Weights of a small GPT-style language model, trained from scratch on English Wikipedia.
Size: 14 layers, 3 heads of 64 (1 for keys and values), 12.3M parameters.
Each number is 128 + 32 x the weight over its row's rms, rounded and kept within 0 to 255. Layers, rows and columns count from 0. The size above them is the row's rms in percent of the matrix's.

# layer 11 MLP up, 512x192, rms 0.16, rows 218-289, columns 96-191
size [ 97  99 114 101 110  95 100  98 100  92  95 101  91 110  97 106 105  98 120  99  93  97 102 112 101 101  97  98  89  97  98  93  97  97  92 102 101 118 102 106  99  98 100  95 101  95 101  94 103 102 106 100  96  96 103  96  95  96  92  92  98 129 101  86  87 106 104  91  99  98 101 104]
[[ 86 119  83 148 139 113 167 115 109 122  66  68 121 207 164 150 114 135 124 131 115 167 102  83 145 164 109  66  84 130 110 142 132  87 125 150 135 139 168 159 109 144 172 124 144 118 122 111 146 135 110 158 142 123 131  87  92 145  58 109 154 125 115 112  78 148  89  79 141 107 145 117  81 144 113 120  94 129 144 121 147 188 107 168 129 187 136  79 145 112  73 125 124 168 186 141]
 [165 158 152 118 159  97 138 167 137 133 106 180 144 166 145 150 160 188 138 136 140 116  82 108 145 106 123 104 100 120 174  90 127 130 180  63 110  76 122 143 141 132  46 127 120 113 133 104 149 123 142  91  43 118 127 142 104  84 172 120 115 130 123 181  99 144 136 115 204 168  99 131 135 170 107 121  72 161 158 111  95 152 147 137 137 151 158 109 119 144 164  98  99 162 101 140]
 [123 125 115 123 119  89 104 162 157 152 155 115 112 166 133 163 152 154 158 191 101  70  99 169 153 151 118 118 108 143 152  98 186 192 121 114  95 109 175  84 150  61 121 101 165 139 204  89 142 165 108  90 130 116 116 114  84 147  96 120 121 161 222 159 141 130 136 134 125 155 164  59 103 166 150 134 146  71 141 123 112 143 157 122 120  75 154  91 140 156 144 145 158  88  71  42]
 [115 110  86 168 155  99 131 100 107 135 180 114 157 132 142 172 143 107 165  87 123 125 107 145 133 177 157  86 140 132 138  91 191  98 100  77 165 177 105 144 112 118 148 167 147 117 100  84 105 226  71 136 108 190 127 101 181 101 124 150 130  93 174 140 153 101 117 145 100 157  94 143 140 153 159 186 202 132 170 128 155 171 117 104 196 140  86 184 143  96  92 157 109  99 144  87]
 [163 120 124 157 156  95 116 147 188 119 218  62 162 141 182 189 123  91 183 175 161 115 132 116  84 105 137 115 154 132 134  61 165 164 123 110  84 135 141 141 117 101 173 136 187 151 230 172 128 227  87 120 149  97 126 107 134 161 148 159 170 146 128 132 131 119 150 114 153 100 160 130 137 144 164 120 118 152 164  90 165 122 161 169 119 127 124 133 144 122 180 136 167 126 105 156]
 [125  99 135 106 167 130 187 133 102 163 125 213 107 152 175 197 148 123 139 125 168  59  69 109  99 164 119 108 121 125 151 195 117 107 133 101 147 187  49 210  79 137 101 153  65  78 122 125 150 153 202 120 104 142 108  90 209 155 106 129 123 145 148  90 149 145 118 119 125 152 138  78 118 149 162 102  99 126 193  65 180 125 136 104 138 137 105 128 139 159 142 104 137 139 124 140]
 [ 47 132  81 103 170  99 224 109 123 127 120 115 111 141 153 184 116 100 122  84  93  84 120  96 136 108 109 171 137 148 174 120 138 155 120 124 105 113 124 112 169 141 188  79  83 165 162 170 142  99 147 158 163 158 178 134 145 146 159 123 156 141 128 186  68 132  78  82 107 141 108 126 154 115 145 122 126 150 141 104 162 124 103  70 118 135 131 112 135  43  95  90 100  94 100 125]
 [ 68 113 102 180 101 145 138 135 147 121 171 126 135 105 124  84 124 107 109 108 156 140 126 103 100 141 103 111 137 126 170 124 147  83  91 167 117 117 180 106 147 178 111  96 117  79 107 196 120 138 140 120 145 164 173 107 129 195  94  76 101 145 152 134  71  57 131 165 128 116 182 117 166  96 148 153 188 109 113 160 130 137 206 106 145 162 154 133 162 106 144 145 110 142 168 132]
 [150 110 100 165 113 129 145 133 167 160 134 159 106  95 128  90  91 180 162 129 163 158 127 140 146 109 100 135 117 135 148 168 100 119  71 140 130 168  55 119 111 113 165 161 162 132 180  88 164  86  95 167  80 158  78 139 139 104 208 159 135  75 133 127 135 160 130 188 135  99 147 115 109 161 127 134 118 101 118 110 141 101 156 134 114 135 155 123 141 176 153 107 138 116 189 149]
 [127 102 108  99 112 169 137 172 101 131 159  90 123 125 177 189 132  80 146 152 112  91  71 173 133 143 113 144  73  73 165 159 144 158 194 115 134 142 143 116 140 155 145 108 116 170 160  90  97 159 132 164 188  82 104 130  89 142 108 124  30  81 149  78 149 127 123 148 105 179 100 127 152 123 166 127 122  77 119 144 124 195 137 169 123 139 111 115  94 185 149 110 131 125 116  95]
 [106 102 136 107  90 169 124 152 158 151  90 137 142 123 159 144 148 165 143  99 167 150 143 178 114 137 175 118 122 152 148 113  77 114 159 165 179 196 114 124 121 158 114 157 167 171  99 183 155 132 144 128 132 102  65 176 123  77 152 129 139 186 133 127  85 119 120 135 173 108  59 102 187 101 126 104 104 162 100 153 169 181 181 135 142 143 163 207 126 145 126 137  96 113 128 141]
 [129 162 168 126 116 112  70  79  28 159  74 164 118 140 158 102 142 162 163 142 156 139 121 132 127 151 104 163 125 114  77 137 148 158  83 198 106 124 139 173 157 154  90 150 103 143 138 117 128  96 118 129 138 115 146 132 148  70 152  89 115  99 157 134  83 110 113 116 120 134  76 137 132 163 162 181 135  65 133 164  94 134 121 118  75 117 139 114 182  91 100 174 101 124 172 114]
 [135 105 123  96 157 120 127 138 125 141  48 202 156 185 135 224 101 147 115  91 141 111 189 141 166  80 127 132 143  56 164  73  16 189 106  94 134  97 124 122  97 122 161 145 124 158 111  96 144 132 107 106 107 155 130 151 179 144 135 135 166 133 100 158  74 121  90 118 181 163 115 104 119 133 167 144 127  80 159  97 131 154 110 147 111 102  71 116 111 138  55 120 125 119 156 129]
 [112 152 122  85 156 131 191  77 157  89  89 183 113 148  95  89 109 116  62 168 143 123 196  94  96  91 131 141  95 125  99  86 141  93 118 170 111 107 138 117 191 145 108  83 113 127 149 164 119 156 120 138  90 102  96 155 120  96  84 183  62 143 125 137 101 131 119 113 111 178  87 182 179  87 155 172 128 110 127 146  75 200 204 155 161 152 131 129 107 126  77 145 140 131 146 135]
 [146 106  52 143 111 138 151 177 128 165 110  90 148 148 115 155 116 115 145 113  93  60  92 106 100 125  51 156 138 207 116 122 153 126 162 101 117 102 120 123 128 104  69 108 113 116 110 166 116 102 104 178 153  74 154 125  59 134 104 103 137 109 137 176 168 135 130 115 126 137 129  84 176 144 118 178 156  67 127 100 125 141  96 154 115 117 129 148 145  96 161 115 160 129 122 142]
 [135 113 104 130  78 172  84 106 174 185 157 183 112 135 205  88  89 177  85 157 109 137  96 106 131 143 171 129 128 112 104 149  72 105 152 128 140 162 124  74 116 142 130 137 118 171 110 156  95 120 146 103 118 110 117 130 163 142  73  95 117 168 109  73 100 134 111 132 153 168 176 110 149 166  63  91  99 177 134 132 187 159 158 111 154  65 128 190 155 157 122  59 125 105 103  89]
 [148  95 101 102 114 131 130 123 150 118 184 103  77 187 109 148 147 101  98 141 202 140 139 163 164  93 128 135 130 161 196 146 112  87 138 113 101 121 157 123 177 170 141 213 137 148 104 115 145 106 155 101 149 137 155 143 156 103  82 135 127 156 120 188 198  61 185 197 148  74  73 104  61 125 113  96 133 152 125 117 133 137  82 122 189 138 100 158 129 148  77 125 113 140 150 184]
 [149  63 113  74 128 200 139 121 136 110 124  80  95 100 155 129 158  94  96 145 110 134  84  63 118 107 161 135 140 125 118  84 129  84 107 106 124 166  79 161 139 170 119 191 127 126 164 138 121 135 122 114 139 131 102 106 103 135 126  92 134 166 111  65 112 158 134 126 188 183 129 101  78 129  94 156 135  72 166 112  94 163 122 145  78  48 107  99 112 147 136 110 109 117 143 108]
 [163 122 143 124 147 132 156 190 129  86 129 101 104 161  91 212 108 135 155 142  97 169 128  94 164  86 165 164 101 114 118 121 166 168 139 130 194 158 158 130  75  97 157  96 135 163 142 171 132 153  99  92  92 150 105 148 150 134 129 123  93 126 151 120 137 118 181 186 148 168 159  98 174 173 107 114 126 143 132 123 170 131 108  81 190 108 148 153  96 128 134 161 154 108 159  66]
 [104 108  90  99 156  76 102 131  87 139 164 112 130 109 171  77  77 129 191 189 115 170 137 116 127 107 144 113 132  78 129 124 112 122 139  81 147 160  95 116  83 131 132 160  56 127 106 146 157 168 127 108 196 122 132 203 147 107 114 131 140 164  91 166 175 168 124  84 131 153  96  81 144  98 122 150 131 143 170 114 144 129 156 131 124  97  92  43 120  87 101 113 197  54 163  79]
 [135 166  87 103 130 118 119 117 148 110 151  89 120 122 136 187 131 109 114 154 125  94 177 149  89 168 135 161  77  88  85 121  99 178 160 170 135 160 141  85 163 126  99 198 171  97 139 136  97 137  76 157 136 155 174  94 112 148  70  99 157 121 206 187 142  87 160 143 176 160 137 164 126 156 102  75 153 103  99 100 128 110 136 105 124 102 110 162  34 166 169  76 153  88  94  60]
 [140 155 139 198 153 103 122 117 145 138 182 138 107 148 131 120  83 130 113  64 109 125 128 103  92 175 121 127 104 126 166 215 101  80  97  90  90  87 126 107 109  65 115 140 117 106 114  77 145 103 154 111 195 102  98 137 156 155 158 145 162 117 140 154 129 148 185 149  92 121 145 175 158 174  74 163 144  70  99 149 153 112  50  76 152 108 141 103 113  88 140 111 155  89 128 127]
 [ 88 133 160  94 113 150 205 136 115 155 123 156  76 130  85 111 182 157 117 113  98 118  97  77  78 122 160 127  53 119 132 161 174 103  49 150 114 131 149 110  91 110 112  61 148  76 132  92 171 109 173 184 129 158  89  99 149 116 162  80 147 124 125 129  38 196 116  84 145 146  67 150 127 102 108  61  92 134 104 155  85 103 116 131 136 124 143 109  83 128 120  96 129 181 110 128]
 [ 83 115 164 116  75 119  92 104  71 103 143 118 175 105 160  90 170 131  61 118  94 155 107  93  63 150  97 103  87 101 144 161 133 118  79 167  68 102 119 135  74 142  76  88 153  58 160 140 222  80 129 147 125  81  97 151 138 113 121 153  24 180 105 167 113 164 164 192  71 110 122 146 113 134 144 148 158 141 121  82 120  94 156 122 126  96 108 137 165 112 125  86 116 174 140 119]
 [115 117  79  96 117 180 152 107 107  95 115  64 119 156  84 133 127 119 153 152 159 122 146 164 224 151 167 161 131 154  91  53 143 118 158 167 173 119 162  87 147  94  92 132 105 157 101 161  94  94 143 157 105 152 154 129 126 162  57 137 127 117  49 166 176 118 127 180 142 125 147  78 139  65 118 144  88 113 127 132 162 113 123 133 120 133 181 160 122 163 113 111 126 190 154  96]
 [121 141 124  67 135 160  99  71 150 174 170 142 146  88 111 147 150 142 149  76 154 129  76 133 137  87 108 104  91 122 133  55 116  62  72 186 167 151 115 164 104 157 175 153 123 187 133 164  79 137 114 132 195 103 133 142 111 110 122 109 117 141 152 194 121 135  58 155 162 160 159 161 161 136 105 129 133 143 141  59  88 120 158 131 129 109 120  82  99 145 150  81 182  96 193 124]
 [136 136 154 153  68  81  71 155 143 153 140 100 140  82 119 110 121 103 103 124  38 139 121 117 134 136 147 101 107 189 127  95 133 138 110 118 139 121  93 134  63 135 173 141 115 110 126 208 127 151 152 128 128 140 102  96  49  82 163 154 111 147  45 149 143 155 133 169  86 102  52 142 129 117 114 132 166  74 137 122 122  87  99 152 151 142 186 100 124 182 160 158 141 119 111 216]
 [125 215 115 177 175 149 133 102  91 139 208 169 155 162 142 140 161 192 122 147 114 114 152 158 121 171 103  89 122 148 116 137 162  65 172 118 177 159 145 140 144 158 142  70 200 149  98 115 145 123  70 135 189 122 148 169 153  98 136 124 159 120 193 109 147 132 171  86 126 113 117  90 106 141 144 131 118 130 103 137 121 152 155 148  94  81 120 116 190 130 123 172 115 120  83 149]
 [147 162 183 112 136 109 133 118 143 146  83  86 187 152 124 127 161 139 139 125 129 103 177  85 135 100 101 127 152 123 167 101 137 102 135 138 103 140 135 110  97  98 174 144  80 101 149  80 153 171  90 176 149 126 115  91 106 108 130 174 114 133 154 139 126 121 132 198 123 182  82 132 108  75  94 103 141 136 154 106 130 127 113 116 159 128 125 108 136 126 151 169 177 188 148 129]
 [187  95 137  67 126 106 149 156  66 100 114 109 172 154 190  71 128 168 153 147 138 129  96 180 128 118 140 105 177 113 178 121  87 151 146 133 118  97 147 100 142  92  83  97 138 103 149  85 160 164 114 166 139 143 124 109  70 177 129 177  87 119 110 107 118 126 136 129 182 105 113  96  43 185  71 172  97 128  90  87 171 143 166 109 168 103 212  84 122 116 136 111 117  90 119 139]
 [147  96 139 149  98 120 116  83 168 138 141 150 197 147 128 139 108 125 110 161 128 115 126  65 103 196 161 119 153 113 176 145 162 117 161  71 107 143 139 181 120 168 104 113 121 130 117 107 128 151 167 221 177 152  97 114 137 159 178  79 100 110 114 171 105 125  76 139 116  83 166 127 121  95  92 156 112  77  88  95 150 128 124 103  94  83 132 154 106 106 130 196 118 125  90 107]
 [161 120  63  63 133 107 118 103 127 122 132 188 112 180 142 170 111 118 106 122  67 140 110 126 129 133 146 147  85 105  78 156 128 115  93 123 175 106 161 124  74 118 158 136 111 171 147  90 114 138 136 117 119 189 150 160 180 144 114 178 113  42 128 147 127 110 143 105  85 152 132  96  89 154 148 155 133 116 157 136  89 150 133 141  51 119 115 186 124 159 103 210 121 148 135 148]
 [142 111 110 108  72 146 164 196  83 101 127 118 122 106 115 102 144 119 143 114  87 102 108 191 202 135 119 125  88 107 144 160 115 134 100 136 121 118 137 150 162  77 118 105 106 131 114  61 135 131  88 125 130 120 165 151 176  55 179 155 160 114 132 136 146  94 132 165 189 120 140 130 134 133 162 180 191 161 126  99 164 108 133 127 173 129  94 145  87  97 107  76 199 104  84 177]
 [ 99 174 118 116 112 116 150 138 107  94  85 122 150  96 118 138 173 148  76  88 133 186 163 206  99 137  82 152 191  63 142 144 147  78  87 128  89 154 166  94 172 102 133 138 150 104 136 131 143 207 112 155 166  90 146 124  80 136 132  98 150 123 124 150  63 143 120 170 155 135  93 153 142 108 130 123 141 114 120  72 173 134 160 164 131  92  93 149  69  94 115 149 110 113  76 121]
 [142  93 113 143 117 146 170 168 166 120 152 125 164 102 125 136 137  99 156 148 123 139 153 170  92 139 136 108  69 118 126 135 194 144 109 152 158 145 142  97  96 119 117 146 158 139  65 177 153 192 181 146 127 115 165 100 120  90  85 116  71 176  83 180 176 138 135 162 140 126  65 141 114 108 119  85 166 121 140 106 125 119 108 122 144 152 144 105  61 184  84 119 169 123  93 189]
 [128 156 131 111 112 151 140 165  74 205 120 181  76 104 137 141 141  93  95 151 126 113  68 148 183 135 131 137  90 129 152 160 175 125  93 120 110 139 122 132 218  97  91 163 141 186  59  72 129 145 187 114  75 117  63 105 181 105 107 150 133 117 124 195 114  92 151 133 146 102 127 162 112 147 144 136 167  97 131 140 112 102 134  60 116 103 135 153 126 128 123 119 140 127 154 110]
 [120 184 140 155  97  98  93 117 137  55  90 104 121 173 150  81 108 124 111 111 150 131 112 112 180  96 150 125  76 116 175 125 111 120  93 113  91 118 156  79  69 148 107 196 152 181 146 150  66  84 125 105 147 104 116 133 148 119  85 102 159  91 139  47 161 165 104 139 136 123 133 165 145  69 154 151 174  81 180 125  74 138 131 102 163 137  99  97 129 106 100 144  68 183 101 173]
 [131 126  99 134 120 150 105 121 198  97  94 104  76  75 202 128 120 119 196 176 158 148  91 186 141 171 112 127  78 161 127 130 142 131 163 114  84 157 143  97 151 136 128 146  99 111 144  75  96  74 105 210  75 165 166 132 112 136  79 121  74  82 161 123 142 143 133 110 115 130 116 124  75  94  74 128 131 139 158 124 126 139 161 150 121 115 123 146 205 117 108 177 104  97 151 150]
 [162 180 118 162  89 134 130  92 145 158  97 157 150 104 123 139 123 146 133 119 151  62 127 117  90  72 102 188 105 117 179 123 200 111 114 176 183 210  75 151 130 120 133  94 117 120 119  81 121 148  84 160 109 157  93 154 115 161 134  87 128 147  95 127 118  89 131 130 153 139 173 184 163 181 154 128 183  88 155 122 116 106 116 118  78 107 181 136 138 108  57 144 133 156 145  44]
 [165 134 166 137  64 133 117 193 111  82  87 107 148  57 121 138 122 120 177 142 197 153 126 126 125 173 106 166 126 102 181 121 110 151 111 133  80 135 109 133  96  92  58 121  80 101 119  99 158 112 109 112 169 165 155 163 197 186  84 184  98 124 128 138 139  92  78 151  98 110  77 178  98 110 156 151 115 152 148 116 162 115 100 153 143 186  88 149  93 162  72 117 146  84 134  83]
 [106 139 133 145 112 107  84 114 127 122 110 113 138 193  60 182 149 107  92 120 102 117 217 141 153 106 134  91  67 144  74 128 112 101  85 142 113 158 152 130 153 154 137 137 143 110  74 197 108  50 133 152 110 108 112 194 148 176 219 178 169 125 154 160 131 161 116  69 107 155 173 106 158  94 153 206  77  91 151 163  64 105 133 141 163  98 143  72 116 114 150 141 110 100 107 123]
 [113 160 124 173 180 150 115 122 154 111 100 112 167 189 135  75 150 184 147 126 147 119 122 104  93 127  77  94 131 106 177  83  62 106 132 134  99 147  85 168 125 120 113 149 158  84 180  91 145 155  74 105  75 113 121 149  79  85 104 104 145  68 175 112 109 145 203 175 154 106 111  91 127 152  86 127 101 169  98 121 147 109  64 140 153 142 190 160 144 194  78 134 146 150 145 144]
 [ 96  92 109  67 144 108 130 140 122  91 102 163 111 161  90 156 132 142 109 119 125 153 119  73 191 122 130  90 100 109 186 125 108 116 114 129 133 135  93 153 104  94 203 107  93 109 122  84 102 149  71 176  97 168 137 122 125 112 145 138 132 177 140  97 130 152 157 135 109 163 121 167 129 160 161 128 147  91  78 116 106 159 132 216  93  85 117 175 160 155  66 131 172 170 119  94]
 [154 175 126 166 139 106 125 127  95  98 142 150 157  96 121 131  98 135 135 148 138  83 130 176 120  85  88 161 131  88  59 118 123 144 102 147 155 155  87 130 150  98 164  87 171  71 109  99  96 107 124 161 147 127  41 176 133 167 109  83 123 152  88 149 116 141 150 119  76 115 120 191 148 139 154  89 153 151  89 151 158 112 144 105 120 140 120  98 140 123 163 146 131 154 164 113]
 [164 153 121 115 113  94  95 110  89 131 155 107  97 100 137 138 127 114 139  82 147  79 119 132 123 111 168 126 146 121 131 164 190  70 113 161 136 114 138 120 124 197  94 146 151  97  95  48 184  80 142 167 154 146 122 169 106 100 110 104 121 129 116  54 131 195 138  97 126 140  81 158 132 133 107  82 185 143 128 159 159 167 102 116 148 175 159 114 112 122 122 113 179  78 163 143]
 [102  99 148 102  96 150 175 143 113 156 141  91 113 108 126 124 111  62 119  99 176 102 165 156 119 156  97 127  77 134 178 123 111  97 159 164 104 146  91 121 136  53 109 115 173  70 102 158 168 144 108 127 167 139 163 187 143  85 118 199 149 161  70 115 152  89 141 181 111 188  90 125  91 128 150 176 146 154 121 142 143 144 107 122 121 108 184 100 129 137 118  91 153 182 142 187]
 [ 96 113 118  99 195 142  75  94  95 107  72 103 133 160  98 122 136 131 135  93 121 139 129 109  83 110 132 121 143 173 127  84 195 109 143 102 102 146 118  68 136 109 169  97  95 198 191 133  69 179 114 151  68 107 113 128 165 130 143 150 139  88 156 144 108 142 109 152 154 147 112  95 106 126  96 165  92 127 159  91 149 122 140 165 203 125 155  90 131 113 125 129  86 109 143  99]
 [139 158 104  83  89 114  82 127 117  98 148 112 155 189  65 173  73 107 114  85  53 105  80 151 190 123  75 145 128  58 121 103 114 160 122 149 119 115 140 143 135  89  80 113 150 110 129 122 146 138 124 146 134 158 119  95 165 108 116  73 166 121 100 119 134 121 121 198 126 130 131 129 157 110  93 133 130 140  73 170 169  85 121 106 111 174  77 109  93 110 113 151 115 126 148 114]
 [ 92 150 106 168 150 112 150 162  83 129 175 114  73 114 134 103  80 131 171 119 139 154 150 117  94 160 157 130 144  89 130 172 152 116 120 147 138 221 154 128 132 145 121 136 133 149 122 152 113 176 184 137 119  93 150 136  96  66 101 131 148 151  78 140 153 149 152 116 141 208 153  92  82 146 127 149 183  42  93  89 170 139 170 131 165 144 162 115 134 147  65 153 154 152 147 120]
 [ 73 112  88 130 145 108 180 146 145 130 117 135 104 152 133 101 187  78 143 112 132  98 172 119 164  68 129 119 149 127 151  93 178 138 116 130  89 157 133 183 133 131 115 140 125 213  68 143 113 111  98 132 102  90 133 139 102 142  91 123 128 130 152  68 156 112 131 153  86 177 115 163  88 126 136  54  96 142 113 108 130 109 190 146  74 136  97 117 106 124 151  99 179 123 139 178]
 [194 173 114  73 141 126 129 177 117 170 107 118 203 146  86 133 125 129 122 144 165 144 111 140 115 164 138 185 159 206 166  58 157 124 117 172 154 123 115  42 144  91  86  83 125 120 152 188  63 119 125 141 111 124 106 136 149 160 102 175 106 133 111 124 130 134 125  86  78 170 141 150 135 144 153 152 121  96  93 137 164  89 142 153 115 107 168 185 143 126 141 105 122 104  93 123]
 [149 106 121 147 144  83 130 195 144  64 115 111 128 143  98 146 115 104 117  74 176 121  87 121 121 119 131 125 147 121 114  99 114 123 201 141 123 115 145 110 103 128 113 151 140  81 110  72 155  95 199 152 171  94 130  48 159 134 145 175 153 113 121  72 178 129 204 167 137 114 157  73 184  78  85 108  65 196 105 134 125  61 132 153 135 102 186 169 121 189 154 174 106 204 159 145]
 [176 105 117 144  97 132 109  99 105 160 137 115 168 151 145 125 139  85  87 115 164 140 163  86  99 112 170 130 108 119 141 128 116 109 126 189  45 117 117  66 141 182 131 109  65 109 180 108  97 165 183 196 149  79  80 133 127  91 127 116 177 114 168 125 134 103 109 146 136 122 137 146 153 155 151 161 126 139 120 111  64 169 101  64  72 163 202 137 135 119 100  95  85 137 154 172]
 [ 83 168 117 154 125 156  66  87 147 136 115 128 150 156 148   7 147 114 108 172 142 139 125 102  97 172 145 163 144 203  85 135 122 119 163 118  94 173 109 149 145 121 116 113 133 130 173 108 121 119  83 121 158 133 115 105 111 115 173 126 150 123 156 179 125 111 112 132 135 136 176 110 168 185 145 112 180 143 132 213 127 124 142 123 165 140 164 194  93 110 104 154 175 134 122 149]
 [196  80  97  89 127 132 143 173 123 153 134 130 122 155  65  63 146 107  97 149 156 113 102 113 101 156  98 123 191  60 106 122 120 152  94 149 132 107 129  89 165 107 105 124 173  99 106 121 119  98 159 195 112 132 115 160  88 152 138  85  67  65 129  74 138 118 158  84 151  90  77  97 124 144 123 125 103  74 103 135  75 137 144 160 112  98  82 132 163 119 114  91 142 166  80 162]
 [ 98 137 141 101 109 183 146 114 190 110 186  99 118 119 130  90 144 118 168 110 134 178 129  51  86 104 165 140 150 110 141 215 126 129 115  92 200 123 180  92 180 119 120 114 152 117 126 171 144  89 151 113 160 109  79 128 162  99 200 106 183 112 185  84  73 121 149 150 105 111 143 133 208 132 129 116 166 108 123 118 147 156 154 128  76 131 161 191 120 178  79 112 105 140 126 128]
 [ 87 118 118 121 152 113 103 120 169  96 162 157 145 151 171  77 159 138 125 203  55 167 151 123 136 114 127 136 116 138  92 124  60 189 114 157 134 178 124 154 170  71 121 151 112 134 169  92 118 105  53  64  81 124  88  86 123 114 144  81 139 142 142 174 131 200 120 100 112 111 128 116 144 137 137 112 115 119 138 142 124 125 104 175  76 164  97 140 124 141 123  40 160 112 104  97]
 [100 124 129 138 175 106  99  95 141 106 145 195 145 134  54 135 151  87 124  76 111 104 119 132  50 202 101 117 151 114 167 110 142 111 113 135  84 129 158 118 143 123 165  76 174  83 157  88 161 161 122 121 136 117  94 126 116  93 165 121 140 142 135 142 108 126 160  92 160 121 155 102 122 139 169 230 154 144 157  94 144  86 153  97 155 123 117 118 148 119 110 134 125  87 133 139]
 [151 119 185 101 118  79 154 140  70 161  66 148 143 111  97 114 109 229 137 179 170 160 106 148 116 159 157  97 138 127 159 129 178 119 178 160 125 141 119 127  69 155  91  93 120 108 117 134 124  69 132 176 126 170 168 137 152 140 107 152 114 120 145 160  39  88 100  75 149 182 105 160 171 141 146 103 106 119 124 170 126 189 141 144  72  82 122 141 104 127  99 132  95 120 127 158]
 [199  86 100 131 100 144 141 153 197 132 104  95  88 140 151 125 126 173 113 125 133 153 173 128 115  97 181 147 116 126 138 126  88 208 150 122 126 113 116 133  71  76 100 171 121 116 160 106 140 164 122 111 123 109 141 149 128 157 154 125  55 104 121 160  99 106 188 114 109  99 126 168 197 202 130 102 153 137 195 143 159 142 154  93 105  98  94  98 149 105 182  73 110  51 100 111]
 [158 171 121 127 104 171 117 141 154 159 136 145  91 162 114 155 113  89 182 102 156  94 167 159 159 106 100 160  91 121 131  88 119 153 174 113 122 125 148 107 119 176  93 138 136 120  85 142 120 100 151 180 141 185  75 144 167  99 170 117 142 154 146 146 145 116  96 131 154 123 119 181 154 222 159 125 124 117 104 115 119  97 110 135 114 118 166 166 110 102 117 140  75 121 147 138]
 [126 135 120  95 198 129 167 154  97 139 136 118  77 168  98  87 135 178 133 134 115 126 119 143  69 156 145 121 104  90 156 178  94 124 124 168 119 139 136 159 137 153 101 122 118 103 127 111 121  72 143  90 179 140 119 207 136 118  93  66 146 178 157 116 162 157 165 115 133 151 143 181 120 115 158 143 139 124 115 166  90  99 126 156 133 134 121 132 121 145 134 103 129 155 149 161]
 [111 135 123 148  93  76 135 154  93 194 142 106 109 126 129 136 109 132 184  98 154 124 167 136 137  84 148  68 130 159 152 121  96 153 149  79 135 145 151  95 109 100 178 160  52  83  96 111 100 126 115 138 153  98 121 173  88 167  62 154  62 106  86 152 181  84 139 115  74 154 132  72 126 126  79 120 132 111 107 147 110 172 168 117 144  76 125  92 183 129 136  97 186 166 109 156]
 [ 47  49 171 148 120 180 119 152 159 172 132 128 106 145 135 119  84  86 147 150 150 107 154 148 105 144 186 147 111 122 101 138 114 109 163  83 224 148 114 143 163 135 146 145 148 162  94 112 112 133 155  70 154 194  62 137 157 176 133 114 191  92  67 119 128 147 165 116 100 103  66 147 114 142  78 101  99 159 109 127 137 144 169 131 176 122 162 135 111 110  97 144  88 127 119 119]
 [192 112  94  69 161  56 142 147 108 102 130 151 121 131  97 164  90 172 110 118 138 121 123 179 148 162 155 126 146 123 141 122 132 167 160 175 161 185  42 109 125 181 151 148 153 125 106 137  57 127 152 135  64 149 119 182 145 148 175  89 119 153 156 163 183 118 118 119 178  93 140 135 111 158 150  72  97 174  78 152 197  98  48 144 129  71 104 155 104 152 156 133 100 183 162 159]
 [129 147 180 156 187 137 138 178 156 106 166 110 118 175 132 142  59 173  97 122  98 103 136 182 108 150  99 107 132 178 210 147 142 190  83 134 109 106  84 116 112 137  61  90 191 132 103 125 159 153 173 170  95 153  91 141 140 101 156 121 137  99 119 129 138 119 105  80 154 109 144 144 107 155 105  63 119 140 132 121 154 118 120 121 137 145 106  97 112 125 109 148 116 187 111 150]
 [162  85  71 104  77 135 100 127 141 130 131  97 126  96  69 154 195 164 130 197 144  87 145  97 147 168  43  92 154 153 122  74 118 152 127 131 122 172 191  77 133  85 126 137  93  59 143 114 134 168 139  76 110  75 111 109 158 136 119 141 131 170  93 124 172 124 154 147 107 136 151  81  95 180 136 185 168 112 134 127  60 140 128 144 101 148 158 152 127 124 105 121 120  58  48  85]
 [156 125 135 111  96 126  87 115 124 109 114 183 133 202 114  97 136 172  91 163 120 114 112 123 126 126 151  94 148 153 100 162  88 163 111 157 129 120 142 109  94 126 137 115 161 170 134 182  76 125  69 162 108  96 180 190  95 165  91  85 110 154  91  86 148 103 102 107 150 128 169  95  98 154 125 139 131  68 130 120 136 128  88 110 112  81  75 125 120 139 142 119 169 130  68 141]
 [159 132 180 171 103 170 117 102 145 105 135  98 135 109  77 157 132 112  74 105 102  80 115 135  43 120 173  72 143  82  96 154 102   8 117  99 105 126  97 178 139 172 130 115 125  85 102  65 182 119 129 117 102 142  81 141 105 107 111 135 169 102 170 175 119 212 124 105 161  99 130 165 144 185 132 178 128 134  96 158  85 155  89 121 117 127 139  93 195  93  62 150 112 171 101 159]
 [155 103 101 134 110 148 148 144 119 136 119 195 133 123 143  89 161  79 108 144 122 142 124  68  83 155  82 144  97 158 150 147 116 167 148 137  25 180 100 183 164 127 135  69 121  97 110 147  94  82 116 140  93 117 117 108 104 175 142 168 127 117 137 108 154  99 182 135 140 103 171 129 167 146 144 125 139  57 165 121 118 134 137 186 119 142 123 140 146 135 184 126  64 108  94 148]
 [147 120  85 152  63  93 124 100 158  87  52 102 118 127 162 111 124 138 118 108 124 150  94 117  79  98 147 112 112  95 103 103 145 109 148 174 159 156  94  93  61 135 168 117 108 124 130  80 176 143 115 109 101 193  79 132 196 108 161  88  84 134 129 173 162 143 156 131 105 114 122 139 161 164 119 103 155 167  85 101 135 143 145  93 120 116 121 176 162  60 100  72 119 119 121 117]
 [121 114 123 109 103 151 154 117 106  87  86 130 107 128  77 148 155 131 145  98 117 147 108 162 162 123 156 167 137 134 108 152 129 151  97 160 117 185 108 137 173 101 132 159 108 153 207 149 135 123 124 117 187 167 148 133 114 150 153  97 174  67 186  94 112 114 195  56 179 141 158 171  87  69  44 153 121 138 119 148  98 169  83 144 168 184 210 114 153  67 124 144 143 110 121 131]]